python train.py --num_key_value_heads=1 --head_dim=64 --norm="rmsnorm" --decay_fraction=0.824
Each number is 50 + 15 x the weight over its row's rms, rounded and kept within 0 to 99. Layers, rows and columns count from 0. The size before them is the row's rms in percent of the matrix's.

# layer 2 MLP gate, 448x128, rms 0.079, rows 340-358, columns 0-127
094:68 62 54 69 32 56 49 58 64 50 73 42 54 77 41 42 48 70 28 28 39 45 57 63 77 38 40 69 65 58 52 74 63 58 35 41 53 55 43 59 47 43 53 70 39 39 60 57 45 69 82 48 18 47 61 49 37 21 40 50 36 30 66 33 48 65 61 53 44 36 55 78 60 43 85 58 30 55 40 42 48 46 46 67 68 44 47 63 63 33 46 63 31 37 41 20 25 43 36 63 33 50 40 67 58 42 41 84 38 31 59 39 52 39 77 87 35 46 79 22 52 59 47 71 42 47 71 60
115:42 51 34 28 70 56 47 64 53 41 38 64 67 58 48 30 79 30 60 52 73 44 41 46 49 33 56 63 31 41 34 55 53 70 34 46 63 31 57 60 69 49 46 46 61 51 56 43 31 19 54 46 55 65 58 43 55 67 42 74 26 48 51 42 54 08 54 80 50 57 67 66 34 46 60 41 30 36 36 57 64 61 48 47 28 66 54 26 40 43 06 36 44 68 48 61 23 43 56 37 47 57 65 54 48 22 56 56 45 65 15 37 53 81 37 53 22 70 48 53 71 32 57 44 58 16 53 71
104:58 55 43 07 41 49 55 59 70 57 45 68 57 32 33 72 39 43 18 76 80 45 57 55 41 36 32 31 52 48 66 45 46 42 58 56 56 69 41 59 80 33 59 51 64 55 41 24 40 61 56 66 48 26 45 35 38 46 62 85 27 53 50 57 57 49 40 63 48 38 46 49 34 75 46 64 44 59 91 90 51 40 31 41 38 52 35 47 39 59 39 53 34 47 59 35 33 47 48 33 66 54 68 35 40 60 46 37 50 26 53 38 06 70 55 39 46 46 58 72 45 57 35 23 33 44 29 45
109:43 55 24 60 47 45 42 23 54 26 48 51 57 39 73 57 57 47 31 21 64 58 62 66 69 39 66 44 23 67 45 45 37 62 68 71 56 50 59 59 60 47 21 64 39 47 62 70 64 52 57 65 76 21 27 45 51 61 60 63 56 73 43 59 42 66 55 54 27 70 51 80 50 82 76 41 54 36 84 70 44 53 67 42 33 57 17 31 54 62 38 69 48 63 77 69 73 75 38 38 77 38 58 70 58 56 53 49 38 37 45 55 44 59 49 53 57 52 83 57 47 45 52 47 51 38 37 70
171:20 43 26 39 67 46 55 65 38 34 57 63 79 32 63 70 73 52 44 42 61 67 41 29 39 55 68 49 26 21 37 26 25 61 52 67 59 50 44 72 32 47 38 49 47 57 34 61 34 47 31 51 28 31 37 63 38 34 49 85 25 47 54 36 19 55 33 58 62 32 44 45 51 48 67 57 39 47 37 65 55 73 26 78 55 58 37 40 34 52 12 51 61 31 51 63 64 63 37 57 35 46 62 25 50 44 35 47 66 65 42 42 25 67 31 39 59 75 42 49 64 30 35 48 34 51 53 40
102:52 28 72 48 42 61 54 64 19 77 44 50 57 44 51 43 33 59 34 60 48 59 67 32 20 53 71 66 58 46 35 37 47 24 47 84 46 44 29 51 34 39 47 45 38 57 22 49 57 30 47 48 25 51 46 47 62 42 55 78 44 22 62 30 28 48 30 26 53 52 84 94 22 47 48 79 61 36 35 52 33 59 41 56 51 52 42 55 63 36 56 58 50 48 74 44 45 53 23 51 36 64 70 39 38 38 38 79 50 64 49 65 53 60 11 52 46 56 36 56 53 29 41 58 55 29 45 51
100:58 53 27 55 43 62 55 82 43 23 47 66 38 43 44 45 44 53 62 47 34 63 47 63 52 65 50 54 36 72 47 39 22 74 61 63 53 38 27 42 40 38 49 30 38 66 36 65 80 59 42 35 38 68 50 39 60 37 54 55 41 63 55 42 54 66 53 34 73 63 34 56 66 57 27 66 53 54 44 46 63 61 66 55 47 60 20 42 30 55 41 50 45 67 61 61 07 79 30 81 17 49 70 70 40 76 72 54 47 36 16 54 81 30 36 51 48 39 29 31 49 51 51 69 58 34 57 48
101:77 55 60 62 75 40 40 56 42 55 81 41 54 56 42 53 62 52 40 53 29 48 62 33 37 65 33 29 39 29 43 43 33 25 31 26 50 47 89 43 39 51 44 56 62 22 35 61 43 36 64 56 45 26 33 49 55 43 45 48 57 52 26 30 42 79 46 82 72 67 19 71 47 47 49 70 64 47 38 50 42 61 41 49 58 58 37 74 29 64 50 48 49 40 78 54 47 74 31 49 54 31 73 44 46 78 58 59 78 39 61 36 12 36 48 40 34 64 66 55 39 71 53 40 35 56 69 60
097:68 70 54 51 58 21 52 38 51 46 51 57 38 80 34 66 57 59 34 22 46 42 62 43 50 36 74 49 37 76 52 33 52 48 32 31 68 65 64 65 56 53 69 66 60 57 49 41 64 53 43 38 43 60 36 39 37 40 22 33 29 59 65 63 52 48 63 59 53 51 41 53 62 45 69 28 81 48 30 53 76 53 31 67 55 43 48 64 37 45 90 57 42 71 46 32 00 57 60 38 29 27 59 33 69 72 54 40 33 27 72 48 66 60 56 52 31 31 43 43 73 64 57 44 62 61 37 31
098:55 45 47 51 50 40 45 49 25 36 17 51 62 64 29 20 36 44 38 26 23 36 60 22 32 37 51 30 62 48 31 23 41 45 55 64 53 63 74 75 42 44 15 56 25 41 66 61 54 54 54 58 54 55 81 89 73 73 53 35 51 47 48 28 34 62 26 54 41 56 26 61 68 54 44 62 38 68 53 64 61 62 48 52 35 47 34 45 69 47 53 61 81 36 50 72 43 60 59 58 41 45 71 41 69 57 58 47 56 54 68 71 67 58 16 28 51 75 39 50 58 43 46 46 62 42 59 63
101:28 57 45 25 32 85 51 54 60 30 77 34 52 41 43 39 64 46 66 48 40 55 59 54 46 39 28 24 74 61 34 31 53 66 86 49 70 47 64 55 58 55 50 55 40 24 58 35 29 39 36 94 24 48 31 57 23 43 30 64 67 52 55 87 32 50 33 50 68 35 60 63 36 31 47 67 26 65 71 35 52 49 50 47 57 59 68 43 56 49 37 41 69 47 48 66 52 77 58 50 45 32 78 66 39 46 32 54 52 53 69 40 49 73 59 74 41 66 38 59 65 44 33 57 61 38 58 46
087:49 25 41 52 57 50 43 40 23 61 71 32 74 52 52 44 63 45 62 59 59 69 54 41 55 51 78 32 48 52 66 51 39 40 53 20 46 49 44 40 65 45 54 46 75 52 65 60 62 54 55 85 60 45 43 79 48 58 69 43 68 50 43 34 40 15 57 21 60 23 25 43 73 46 35 42 33 23 49 50 44 59 83 59 41 80 53 40 23 43 39 48 13 66 50 43 46 67 24 41 55 58 60 36 45 41 70 57 25 56 67 63 77 41 70 58 45 68 51 36 55 27 31 53 70 61 67 47
094:54 48 37 72 47 60 55 62 40 69 51 52 44 19 40 54 68 38 37 71 30 35 22 46 44 62 35 27 47 53 55 64 62 54 56 39 39 37 51 57 43 39 63 51 28 33 33 23 54 41 29 45 43 75 17 86 63 42 61 86 36 58 61 46 43 18 54 33 61 36 46 52 29 57 53 65 51 52 43 71 13 61 44 43 38 60 28 37 72 63 42 76 55 55 54 87 45 45 42 49 33 81 55 38 42 44 65 49 36 44 52 21 45 54 37 37 68 51 56 54 38 31 16 51 39 61 68 37
108:41 59 40 59 41 44 55 50 27 47 62 46 39 45 39 55 56 22 28 29 54 70 86 40 23 64 56 60 50 33 56 64 53 38 67 45 55 54 54 53 41 78 22 60 37 74 62 67 42 58 30 65 28 56 51 59 29 28 56 78 22 23 62 65 41 55 70 13 38 44 19 54 60 43 80 39 56 45 42 59 36 78 34 66 43 59 40 56 41 65 31 30 65 55 51 23 40 72 47 40 64 51 53 45 58 32 78 52 76 47 51 58 25 49 49 47 36 65 53 50 70 44 18 53 44 60 51 54
095:43 39 34 45 42 39 60 55 71 25 54 40 27 59 50 70 76 25 40 57 50 27 49 46 48 67 54 66 52 43 57 46 35 51 51 65 50 54 50 36 80 54 67 79 53 56 69 78 51 31 58 51 41 22 50 40 35 03 88 41 41 52 58 46 37 29 45 20 55 27 52 37 38 54 57 48 50 36 59 49 63 51 37 36 46 49 52 58 42 44 47 30 38 66 74 51 31 19 40 78 70 78 47 40 49 26 44 70 57 42 23 36 37 55 78 30 71 56 35 50 38 69 46 71 42 49 36 52
076:86 75 28 88 55 57 72 50 47 57 43 49 88 46 79 43 42 67 59 53 64 50 37 32 50 77 53 77 58 44 37 65 40 78 72 45 68 82 54 33 61 62 45 67 48 25 33 54 52 60 15 43 65 52 68 61 60 56 56 43 53 61 67 37 47 68 39 55 67 71 29 47 54 53 75 58 46 31 66 79 47 53 29 59 41 55 57 48 53 69 61 40 48 75 37 42 62 79 67 53 53 51 65 46 45 65 23 39 56 40 38 39 42 45 58 59 26 49 74 64 57 52 57 47 63 71 37 47
084:42 64 65 77 42 73 52 44 48 49 32 50 67 54 65 45 41 77 52 41 60 54 50 70 41 25 41 81 67 45 38 64 57 06 70 56 52 53 36 16 49 56 59 64 48 58 72 30 63 52 37 43 41 68 57 49 49 41 30 48 51 58 00 60 73 48 39 42 48 44 39 42 69 21 45 38 48 52 33 34 71 52 40 44 43 56 58 62 44 54 51 51 40 29 56 08 28 60 75 49 57 42 51 55 73 44 50 56 42 60 47 38 42 43 51 63 21 52 26 53 75 30 78 46 71 32 34 59
102:45 24 67 87 60 44 39 69 53 39 53 51 41 34 49 46 51 36 41 33 40 55 39 48 58 85 49 48 71 34 55 56 56 40 48 70 64 34 69 05 62 48 66 45 36 26 59 45 33 63 35 09 34 35 67 69 69 32 55 34 51 76 44 77 44 61 55 67 57 54 38 11 59 54 37 65 50 56 56 42 48 37 40 52 41 65 60 58 50 42 79 57 50 22 45 55 43 32 34 53 54 55 73 49 67 51 75 52 50 48 38 62 13 71 34 52 60 28 46 45 34 56 38 27 62 61 40 56
095:53 45 42 56 52 52 86 52 56 53 71 28 59 37 61 53 29 58 57 29 50 41 35 57 76 55 68 38 46 56 79 45 68 47 85 49 53 60 71 24 50 53 43 60 45 62 54 65 43 44 32 75 52 60 50 61 37 38 41 66 45 52 13 51 36 38 42 44 29 81 46 66 47 48 19 58 46 88 42 38 70 70 35 57 18 64 71 53 35 44 65 74 49 48 48 73 30 60 51 51 52 59 29 20 32 73 32 80 57 45 67 31 59 31 59 56 46 53 63 41 64 44 48 53 33 33 61 41
# layer 2 MLP up, 448x128, rms 0.0753, rows 340-357, columns 0-127
103:45 56 35 67 47 66 53 57 33 47 59 70 45 27 61 42 46 40 34 58 73 43 65 75 58 64 37 35 64 68 39 57 28 40 48 35 48 37 46 48 58 45 69 60 30 56 56 50 82 59 76 53 71 63 63 40 55 15 46 51 52 33 51 55 64 60 50 49 68 89 43 29 55 59 36 90 24 67 81 64 41 69 46 12 21 71 32 55 54 68 62 39 47 59 46 79 47 63 40 60 31 60 39 44 39 72 49 49 59 53 35 44 31 61 57 30 50 28 45 54 31 67 71 43 58 70 50 37
112:52 45 42 51 67 48 40 42 50 35 92 45 55 77 70 50 68 43 28 32 48 53 73 77 81 58 51 53 76 37 71 48 39 58 82 68 37 62 56 29 56 19 41 61 41 60 43 62 45 43 48 25 41 37 65 51 53 38 48 53 68 34 64 76 81 47 59 38 68 48 62 57 67 28 51 47 53 54 54 33 18 51 38 53 71 25 32 79 49 76 78 47 41 51 61 47 61 30 65 63 52 48 47 51 49 35 37 84 47 38 42 62 65 23 36 51 74 49 44 61 51 38 55 61 66 58 52 36
106:48 43 49 22 54 48 42 41 50 88 60 54 43 27 27 58 45 49 42 48 51 38 63 37 45 27 70 35 55 48 81 30 52 60 15 26 63 79 24 63 62 72 62 49 47 69 54 66 16 66 45 61 43 58 35 21 49 60 61 25 44 65 46 24 52 79 37 59 39 47 46 48 74 42 51 57 38 78 62 71 57 40 43 37 53 55 63 25 18 52 19 55 63 59 38 51 57 51 46 33 46 55 46 44 58 59 46 55 50 22 37 51 46 34 81 41 36 68 67 27 50 58 41 43 50 70 60 44
098:63 31 63 46 56 62 31 27 30 25 15 66 33 51 33 67 72 54 23 35 74 41 39 68 62 47 47 46 37 68 28 38 55 54 45 58 67 44 21 50 18 32 52 42 57 30 64 64 54 35 50 67 65 54 44 64 70 49 62 40 71 35 68 55 70 42 31 51 52 77 45 50 39 66 31 23 38 24 44 53 31 34 21 78 42 41 48 59 42 64 63 55 61 49 38 64 40 52 68 59 50 37 39 22 47 32 43 81 80 68 72 41 49 30 73 57 60 47 49 61 66 47 43 55 57 45 43 44
148:16 44 29 29 82 45 44 67 33 41 63 49 92 30 48 73 57 34 44 27 50 75 61 21 41 46 76 50 25 31 44 36 49 59 40 58 65 71 42 70 30 66 45 49 44 68 33 70 37 50 34 55 29 26 38 65 36 35 47 76 17 48 53 43 40 63 24 40 55 30 47 34 47 55 57 64 41 47 34 63 58 62 33 64 52 34 22 56 58 49 22 53 69 24 54 58 61 51 36 52 37 35 56 29 49 49 36 48 76 57 44 53 39 40 19 46 39 65 57 53 61 40 40 57 46 56 43 52
099:49 42 37 74 38 43 27 34 74 48 43 36 63 49 69 42 46 45 73 62 67 71 39 39 58 52 59 45 53 58 55 60 27 34 79 66 42 49 41 66 70 42 37 39 80 58 63 41 74 34 46 69 56 73 43 61 38 65 48 51 57 59 60 26 71 69 43 08 53 56 71 53 40 57 54 61 59 36 75 34 51 47 60 49 12 81 75 34 59 63 69 80 55 63 48 39 45 58 86 57 37 29 54 56 39 54 80 57 20 38 57 44 54 53 51 42 52 53 58 37 76 46 49 53 76 67 38 52
102:56 54 42 52 55 44 50 10 46 64 36 40 22 55 20 51 25 54 71 32 51 40 58 05 42 71 66 73 59 40 45 26 64 44 56 52 38 82 48 52 67 65 45 85 49 45 43 61 40 28 53 39 57 58 43 40 42 35 28 43 55 50 38 46 50 42 43 78 43 41 53 36 47 42 33 70 58 65 39 58 27 59 59 63 41 55 54 51 75 60 19 64 25 28 43 61 49 57 60 34 49 51 40 55 48 54 42 63 82 36 53 59 37 71 54 40 49 73 79 27 45 79 52 31 72 45 75 40
100:38 71 40 44 30 27 54 71 42 54 67 28 52 69 56 59 48 56 41 39 43 54 57 76 35 20 44 38 59 34 46 54 51 81 60 52 49 48 53 45 73 41 43 40 46 49 66 62 35 56 45 70 64 59 54 40 58 68 62 41 53 75 48 32 76 00 77 48 31 62 56 49 39 47 34 50 48 51 48 42 10 49 46 33 69 67 56 57 49 40 44 41 46 52 56 48 59 31 55 40 63 50 37 53 61 41 44 49 11 44 86 40 70 46 65 57 55 32 78 67 15 54 31 76 59 61 68 73
103:47 60 60 42 32 26 14 81 69 84 65 28 52 50 29 61 41 40 58 55 50 52 56 60 67 53 61 61 54 45 40 60 50 74 99 63 41 38 33 37 37 50 53 35 32 66 34 49 32 43 40 46 40 51 81 36 40 75 29 44 53 39 60 31 71 63 63 81 43 67 53 60 41 56 33 64 51 22 49 55 47 24 62 45 51 21 51 59 63 61 66 48 52 51 40 47 53 34 61 44 32 76 24 33 50 58 45 62 43 26 55 32 37 82 54 75 30 39 43 58 45 51 50 44 46 61 46 39
103:38 37 44 43 35 58 51 75 16 43 33 43 60 68 38 70 51 46 47 69 44 51 28 38 66 56 49 34 34 10 54 41 83 41 29 73 57 43 41 37 37 44 44 66 33 41 41 58 19 50 39 51 79 43 75 44 55 40 85 58 53 69 42 44 35 52 42 34 40 42 54 52 31 67 34 47 52 27 57 79 31 62 27 45 50 29 35 79 58 62 47 39 62 50 67 50 61 41 50 70 82 46 70 44 74 54 50 42 59 72 18 30 62 39 32 63 66 55 50 33 72 45 49 62 46 64 38 49
093:38 28 53 57 61 50 40 31 37 66 62 15 29 50 42 62 54 31 40 47 64 43 92 60 39 30 53 13 43 57 45 15 66 55 38 45 71 66 73 25 64 62 50 66 37 37 60 69 55 55 32 66 37 52 61 59 64 33 38 73 60 52 46 31 38 68 42 59 35 72 44 46 27 77 40 41 41 43 69 58 59 42 29 34 36 42 48 32 55 41 39 61 45 74 36 34 35 57 68 44 45 31 73 51 55 69 34 48 74 51 36 34 62 45 59 32 28 51 38 52 68 65 13 65 60 56 50 47
094:45 46 38 39 78 49 55 64 48 58 36 35 41 61 31 60 74 52 49 45 63 73 47 47 43 47 59 49 42 51 60 43 31 10 59 54 14 35 56 32 47 52 42 59 61 36 29 44 62 41 33 60 44 38 71 28 19 52 46 50 50 31 45 67 12 48 59 28 53 43 22 70 63 63 61 63 51 47 48 46 35 70 43 49 60 49 48 67 17 57 47 44 40 38 35 33 53 78 19 23 33 74 41 41 29 71 46 25 39 49 30 49 36 68 32 61 20 63 53 41 46 41 42 47 47 44 82 71
097:57 11 54 25 44 43 46 32 35 68 72 63 82 26 38 43 33 44 04 42 50 32 62 44 55 65 51 39 33 63 58 59 49 42 38 36 59 37 42 52 29 37 44 45 51 56 37 24 36 34 30 46 49 48 50 62 68 51 26 35 56 51 44 74 65 35 47 45 63 55 59 38 55 74 30 42 11 28 30 27 40 28 67 60 67 25 56 51 59 49 56 58 65 48 62 50 32 64 51 39 45 50 42 64 68 61 62 29 68 56 24 41 75 27 59 74 50 62 55 67 42 74 46 56 52 71 49 67
101:27 59 56 49 71 37 67 71 50 50 31 77 45 48 77 48 58 34 74 54 56 46 46 61 46 37 62 26 75 42 54 21 46 67 26 54 67 42 37 54 64 22 48 45 30 23 51 33 59 57 32 43 29 90 41 38 49 45 51 56 30 47 68 62 32 39 57 64 61 47 48 44 44 21 53 45 53 64 30 45 44 66 77 73 50 51 14 67 45 30 44 41 70 06 65 51 47 83 47 44 37 34 38 29 45 50 53 64 46 63 42 41 42 57 19 47 61 64 37 35 64 60 55 48 41 42 46 48
098:61 41 42 53 59 73 68 53 71 49 62 51 49 68 42 48 51 54 36 50 43 50 49 44 60 52 58 51 67 56 48 42 49 58 54 24 56 63 62 79 45 84 51 60 54 59 49 70 55 58 33 60 71 59 36 58 31 70 59 60 55 74 63 71 31 48 65 49 21 45 32 50 27 42 62 31 86 77 53 27 67 58 56 42 55 73 41 33 77 59 29 50 43 35 68 70 42 58 56 38 42 41 20 41 40 35 58 36 70 39 34 60 63 58 32 61 68 62 38 57 24 55 67 40 17 24 99 50
087:30 53 55 62 50 40 46 36 38 42 65 52 53 53 43 53 57 46 41 56 58 83 53 46 41 65 58 55 27 43 16 65 54 37 80 68 67 49 52 27 42 45 42 63 60 61 45 63 24 58 54 47 15 72 73 53 75 51 36 38 35 31 32 41 57 52 48 36 60 35 44 35 61 38 27 52 34 25 16 64 40 35 22 59 67 34 31 57 45 28 62 55 45 58 55 41 66 39 21 47 76 39 44 36 50 26 75 52 66 45 82 38 48 55 33 22 29 36 52 40 42 15 49 26 43 43 48 51
095:48 67 74 43 61 55 48 48 41 23 55 57 48 45 43 46 19 53 38 50 53 67 65 66 51 65 60 55 58 52 34 45 58 74 46 65 44 39 52 18 29 47 51 74 56 31 21 67 47 38 54 91 46 48 40 69 59 51 90 49 56 56 60 74 50 64 60 62 41 42 19 33 51 30 59 45 31 06 51 32 55 33 38 51 31 31 49 32 70 33 45 34 49 72 55 74 89 37 33 44 69 61 42 49 60 40 51 57 49 61 68 42 53 46 58 50 55 71 83 31 53 67 40 60 55 57 63 35
099:26 59 54 47 53 39 75 63 47 40 31 39 47 46 76 47 74 64 47 58 36 30 63 67 47 53 58 56 53 31 84 67 40 36 62 52 46 40 39 61 50 53 31 77 60 52 25 35 42 64 47 60 67 66 40 66 41 30 40 48 48 43 30 17 60 55 57 63 47 48 45 63 54 25 07 54 55 39 34 69 41 92 46 30 61 40 53 55 50 44 46 63 53 40 72 69 41 37 73 48 49 49 26 88 58 54 16 55 55 46 27 56 31 49 47 48 48 45 57 57 68 41 19 62 56 72 83 45
# layer 2 MLP down (transposed), 448x128, rms 0.0707, rows 340-357, columns 0-127
100:47 29 46 41 53 45 88 62 25 35 32 45 74 67 57 83 65 73 71 44 40 46 42 53 64 44 42 45 59 41 52 53 58 43 25 35 70 65 40 66 19 61 38 61 72 47 52 77 53 51 00 45 59 57 32 46 65 52 50 47 15 44 48 55 50 53 32 69 60 31 50 29 70 38 67 63 30 37 51 38 64 35 55 68 55 51 50 48 63 58 32 60 27 51 56 65 52 64 39 59 56 48 46 47 37 49 80 37 42 44 48 45 32 59 49 50 45 80 36 52 49 67 54 45 86 33 73 41
102:47 33 43 52 22 49 40 29 59 47 71 79 63 55 60 28 61 49 66 28 51 52 53 63 77 47 71 58 27 39 72 56 51 35 64 57 50 49 43 35 60 55 21 36 51 54 26 56 40 72 75 56 46 48 39 71 62 28 50 42 96 40 27 59 48 50 52 45 35 34 39 35 60 61 54 50 77 39 26 20 33 12 32 38 46 41 34 42 59 80 60 53 18 35 43 41 67 46 58 54 84 58 45 50 68 60 48 64 51 54 70 50 55 67 48 65 60 50 46 45 27 42 64 40 49 61 34 24
099:31 43 29 30 59 22 72 51 54 55 74 64 40 74 35 94 47 69 44 53 52 42 44 36 38 36 11 44 40 31 55 69 44 39 45 28 61 71 31 60 68 34 50 64 39 44 38 70 32 35 03 45 44 54 42 48 57 57 55 51 13 58 40 41 29 52 42 76 45 53 46 58 51 41 63 61 79 54 76 65 50 60 49 64 55 55 65 39 29 46 40 52 56 47 64 65 41 70 29 43 45 54 39 67 44 60 71 66 47 42 48 35 28 29 74 33 39 53 42 49 51 77 67 35 36 48 49 59
102:40 42 56 56 45 68 50 64 48 53 66 60 73 47 60 56 24 61 37 53 58 75 63 31 50 58 52 52 49 46 55 29 33 59 59 23 55 45 70 58 23 39 64 60 43 40 47 68 64 70 47 56 54 59 42 80 60 32 83 81 52 28 52 35 30 67 54 73 45 74 44 59 29 41 74 51 80 84 75 45 76 27 61 40 35 77 49 72 52 65 13 59 25 67 34 54 75 44 56 49 47 45 65 65 39 60 44 72 49 37 64 54 65 34 54 66 56 51 51 35 33 36 58 72 49 51 62 49
107:12 46 46 48 62 46 45 51 50 48 66 47 60 61 43 99 51 61 44 44 44 70 52 42 52 47 48 53 38 38 55 52 47 46 45 55 46 48 39 49 33 45 47 53 44 63 61 66 47 41 00 43 46 37 47 48 32 59 45 64 00 46 42 64 45 50 49 45 50 19 54 33 50 42 48 54 43 37 49 48 50 46 39 55 50 39 36 51 53 57 56 41 50 42 55 47 50 40 33 42 41 52 54 37 50 54 29 55 59 47 52 57 45 47 53 44 43 59 52 46 50 41 58 49 49 53 44 49
104:39 73 29 58 43 43 47 61 49 54 38 22 34 42 57 44 13 42 43 72 26 47 33 41 27 43 73 35 65 55 46 62 50 72 57 49 55 49 39 46 33 46 38 42 62 76 70 49 73 38 61 46 64 61 54 50 58 40 74 29 49 52 40 45 72 57 57 56 59 75 61 56 35 38 45 40 79 46 70 46 58 54 52 43 36 75 50 54 49 60 89 87 57 62 54 57 53 25 47 66 61 56 57 66 34 77 82 26 44 47 59 46 78 54 39 71 45 22 50 65 45 63 83 25 60 67 59 63
101:57 38 48 86 69 52 40 26 48 59 57 40 49 53 52 58 60 65 59 20 44 55 45 40 66 64 59 78 72 58 73 47 53 50 57 52 44 49 70 49 37 56 66 68 21 44 39 58 37 51 99 39 73 57 53 38 25 63 30 61 71 34 40 46 36 63 55 48 39 41 43 67 56 38 35 89 36 44 44 49 54 83 55 58 25 50 34 47 41 44 46 60 31 33 23 54 56 37 65 47 65 49 69 60 48 37 49 66 85 48 56 51 32 50 68 59 47 83 48 56 19 53 52 38 52 57 33 45
103:84 38 37 54 41 53 47 93 46 27 32 30 72 49 34 68 35 52 54 58 29 46 22 63 50 61 51 49 45 63 46 56 42 51 67 51 19 52 30 49 62 68 56 63 44 76 46 42 60 38 67 58 55 38 25 34 63 55 69 45 40 75 49 36 72 49 54 36 73 44 79 32 56 20 48 24 49 44 44 55 34 56 60 24 60 56 62 56 59 56 65 65 35 36 53 72 65 36 33 46 53 34 21 55 81 53 62 51 47 53 40 42 70 68 61 32 61 17 65 44 22 66 72 42 52 60 59 62
104:74 15 35 53 23 44 31 29 71 45 57 44 38 72 37 47 46 50 60 44 62 46 53 59 45 46 68 75 67 53 52 55 48 25 79 37 49 43 50 46 42 51 65 28 49 56 27 54 20 58 66 54 57 62 61 45 61 51 38 50 31 98 61 45 57 56 37 53 38 80 56 47 54 43 61 58 63 32 43 53 47 38 18 60 29 51 48 55 34 45 37 42 57 40 30 84 62 41 37 30 45 45 28 50 67 39 32 56 92 67 40 48 33 85 34 56 53 67 31 62 72 60 23 46 40 57 57 45
105:52 39 67 59 54 46 75 69 45 49 67 35 61 40 49 48 76 35 54 33 50 67 51 42 71 47 53 80 71 31 53 38 69 70 43 44 61 42 49 57 38 68 27 50 49 42 37 63 45 37 29 63 68 33 63 34 72 37 44 65 68 75 36 57 31 51 60 36 48 42 48 75 69 42 62 54 56 50 47 58 41 41 59 62 65 56 24 71 32 41 62 51 26 61 42 46 40 46 71 49 62 56 33 78 44 34 93 65 55 33 50 46 90 69 64 65 40 69 42 50 99 43 36 60 47 49 57 22
097:61 21 55 42 28 43 57 63 48 21 30 38 35 81 33 53 50 47 55 65 54 73 65 55 50 38 25 57 48 64 45 32 72 47 54 41 41 51 37 31 61 57 40 08 68 62 65 28 53 56 00 72 45 50 73 67 43 49 40 55 58 64 44 36 42 48 60 33 34 09 50 40 41 50 27 48 59 54 42 68 51 49 59 48 46 57 49 51 45 53 32 30 38 51 59 52 56 27 65 44 45 14 24 34 75 45 78 39 57 26 80 52 58 68 43 66 30 62 47 50 58 48 41 49 41 32 47 56
091:68 38 41 63 22 48 52 10 43 52 44 20 53 44 71 49 48 55 39 53 47 29 55 49 39 86 30 59 46 46 55 40 62 63 66 45 44 35 51 45 57 46 87 33 44 17 48 39 63 34 66 52 50 45 54 59 39 41 62 67 71 37 64 57 47 83 43 58 67 63 48 59 61 74 25 35 31 79 37 41 66 61 68 27 35 34 64 19 54 50 55 64 57 64 52 48 41 63 79 57 28 69 63 67 36 46 40 35 31 43 26 62 67 52 68 65 48 41 40 74 57 56 21 41 56 45 28 45
096:97 64 69 59 17 35 54 46 35 44 49 32 61 46 52 64 57 39 46 37 44 47 50 35 44 50 55 68 32 38 78 41 51 51 61 63 46 37 37 35 21 50 61 56 77 42 45 60 32 44 39 52 60 67 32 43 56 73 32 40 83 57 51 63 40 40 42 42 53 17 75 40 41 33 32 34 66 13 37 23 57 48 41 63 51 39 46 70 64 48 65 38 52 47 48 50 42 35 20 55 55 34 56 52 47 46 38 40 51 54 52 62 48 53 68 13 36 34 58 41 54 34 47 76 21 19 64 76
097:49 41 54 44 65 40 39 54 40 65 59 50 37 20 62 34 63 65 54 46 42 43 52 56 54 38 35 61 29 71 42 69 46 32 45 68 74 50 40 59 42 53 19 77 51 37 56 78 39 62 00 25 45 56 38 44 41 45 68 66 01 36 46 36 44 62 45 55 57 17 40 49 40 69 73 73 46 62 53 48 58 34 41 43 58 37 29 52 39 42 63 34 46 48 49 51 40 24 68 56 51 49 44 44 31 62 92 59 37 44 65 55 64 57 25 36 61 46 41 43 49 58 57 65 56 56 49 45
103:40 14 85 56 53 26 22 31 43 38 26 55 60 35 51 21 34 56 51 84 52 48 85 57 47 71 53 46 78 60 45 43 82 44 50 40 24 29 62 40 61 45 53 55 53 63 42 73 29 54 55 38 42 43 63 37 77 63 55 30 49 58 33 51 36 61 66 53 51 59 52 51 41 70 64 45 59 31 70 55 56 29 38 57 56 56 25 46 27 37 36 61 48 63 30 41 41 55 62 33 46 50 48 46 61 67 53 53 43 41 53 49 54 78 24 29 63 62 36 34 68 66 51 89 73 64 41 51
083:54 72 49 26 28 64 51 55 59 69 39 54 47 32 62 42 27 48 78 59 79 13 54 87 36 49 31 48 57 54 64 53 62 52 45 60 53 53 53 46 74 47 29 67 43 48 47 55 34 29 52 09 64 48 60 37 73 40 51 52 40 50 71 44 56 67 63 37 36 82 37 80 43 72 63 75 41 81 70 48 49 49 47 45 39 53 53 54 46 62 41 49 33 49 48 35 24 83 60 63 54 58 37 55 54 67 31 39 90 55 49 18 55 63 53 73 44 53 53 79 48 60 45 59 52 61 51 56
096:69 39 41 32 53 40 40 57 63 75 68 62 49 30 46 25 51 38 50 41 39 18 34 41 61 77 60 38 33 62 31 44 46 60 45 47 45 46 41 57 45 63 33 65 33 56 51 52 09 43 49 47 48 33 56 44 58 71 17 32 45 43 55 26 19 10 82 59 64 75 54 85 47 82 41 45 44 63 55 66 43 62 49 47 56 41 27 39 40 54 79 48 57 51 68 50 42 58 53 54 40 44 65 75 68 38 57 49 66 57 64 29 57 39 57 47 64 23 56 65 47 63 30 17 44 63 42 40
100:55 56 50 38 42 59 54 39 59 64 51 52 63 39 58 46 53 64 79 53 75 65 60 52 68 33 42 67 49 51 17 58 38 65 92 56 40 56 21 67 62 54 21 59 62 52 44 46 52 51 84 69 59 33 65 41 69 66 50 27 69 57 52 39 67 27 65 71 60 53 71 65 38 55 56 52 28 59 37 72 31 29 63 49 65 52 47 53 44 73 49 37 47 43 47 50 75 51 63 61 51 25 58 32 34 15 57 58 48 51 51 52 82 46 30 59 50 29 47 62 66 53 57 97 67 32 34 64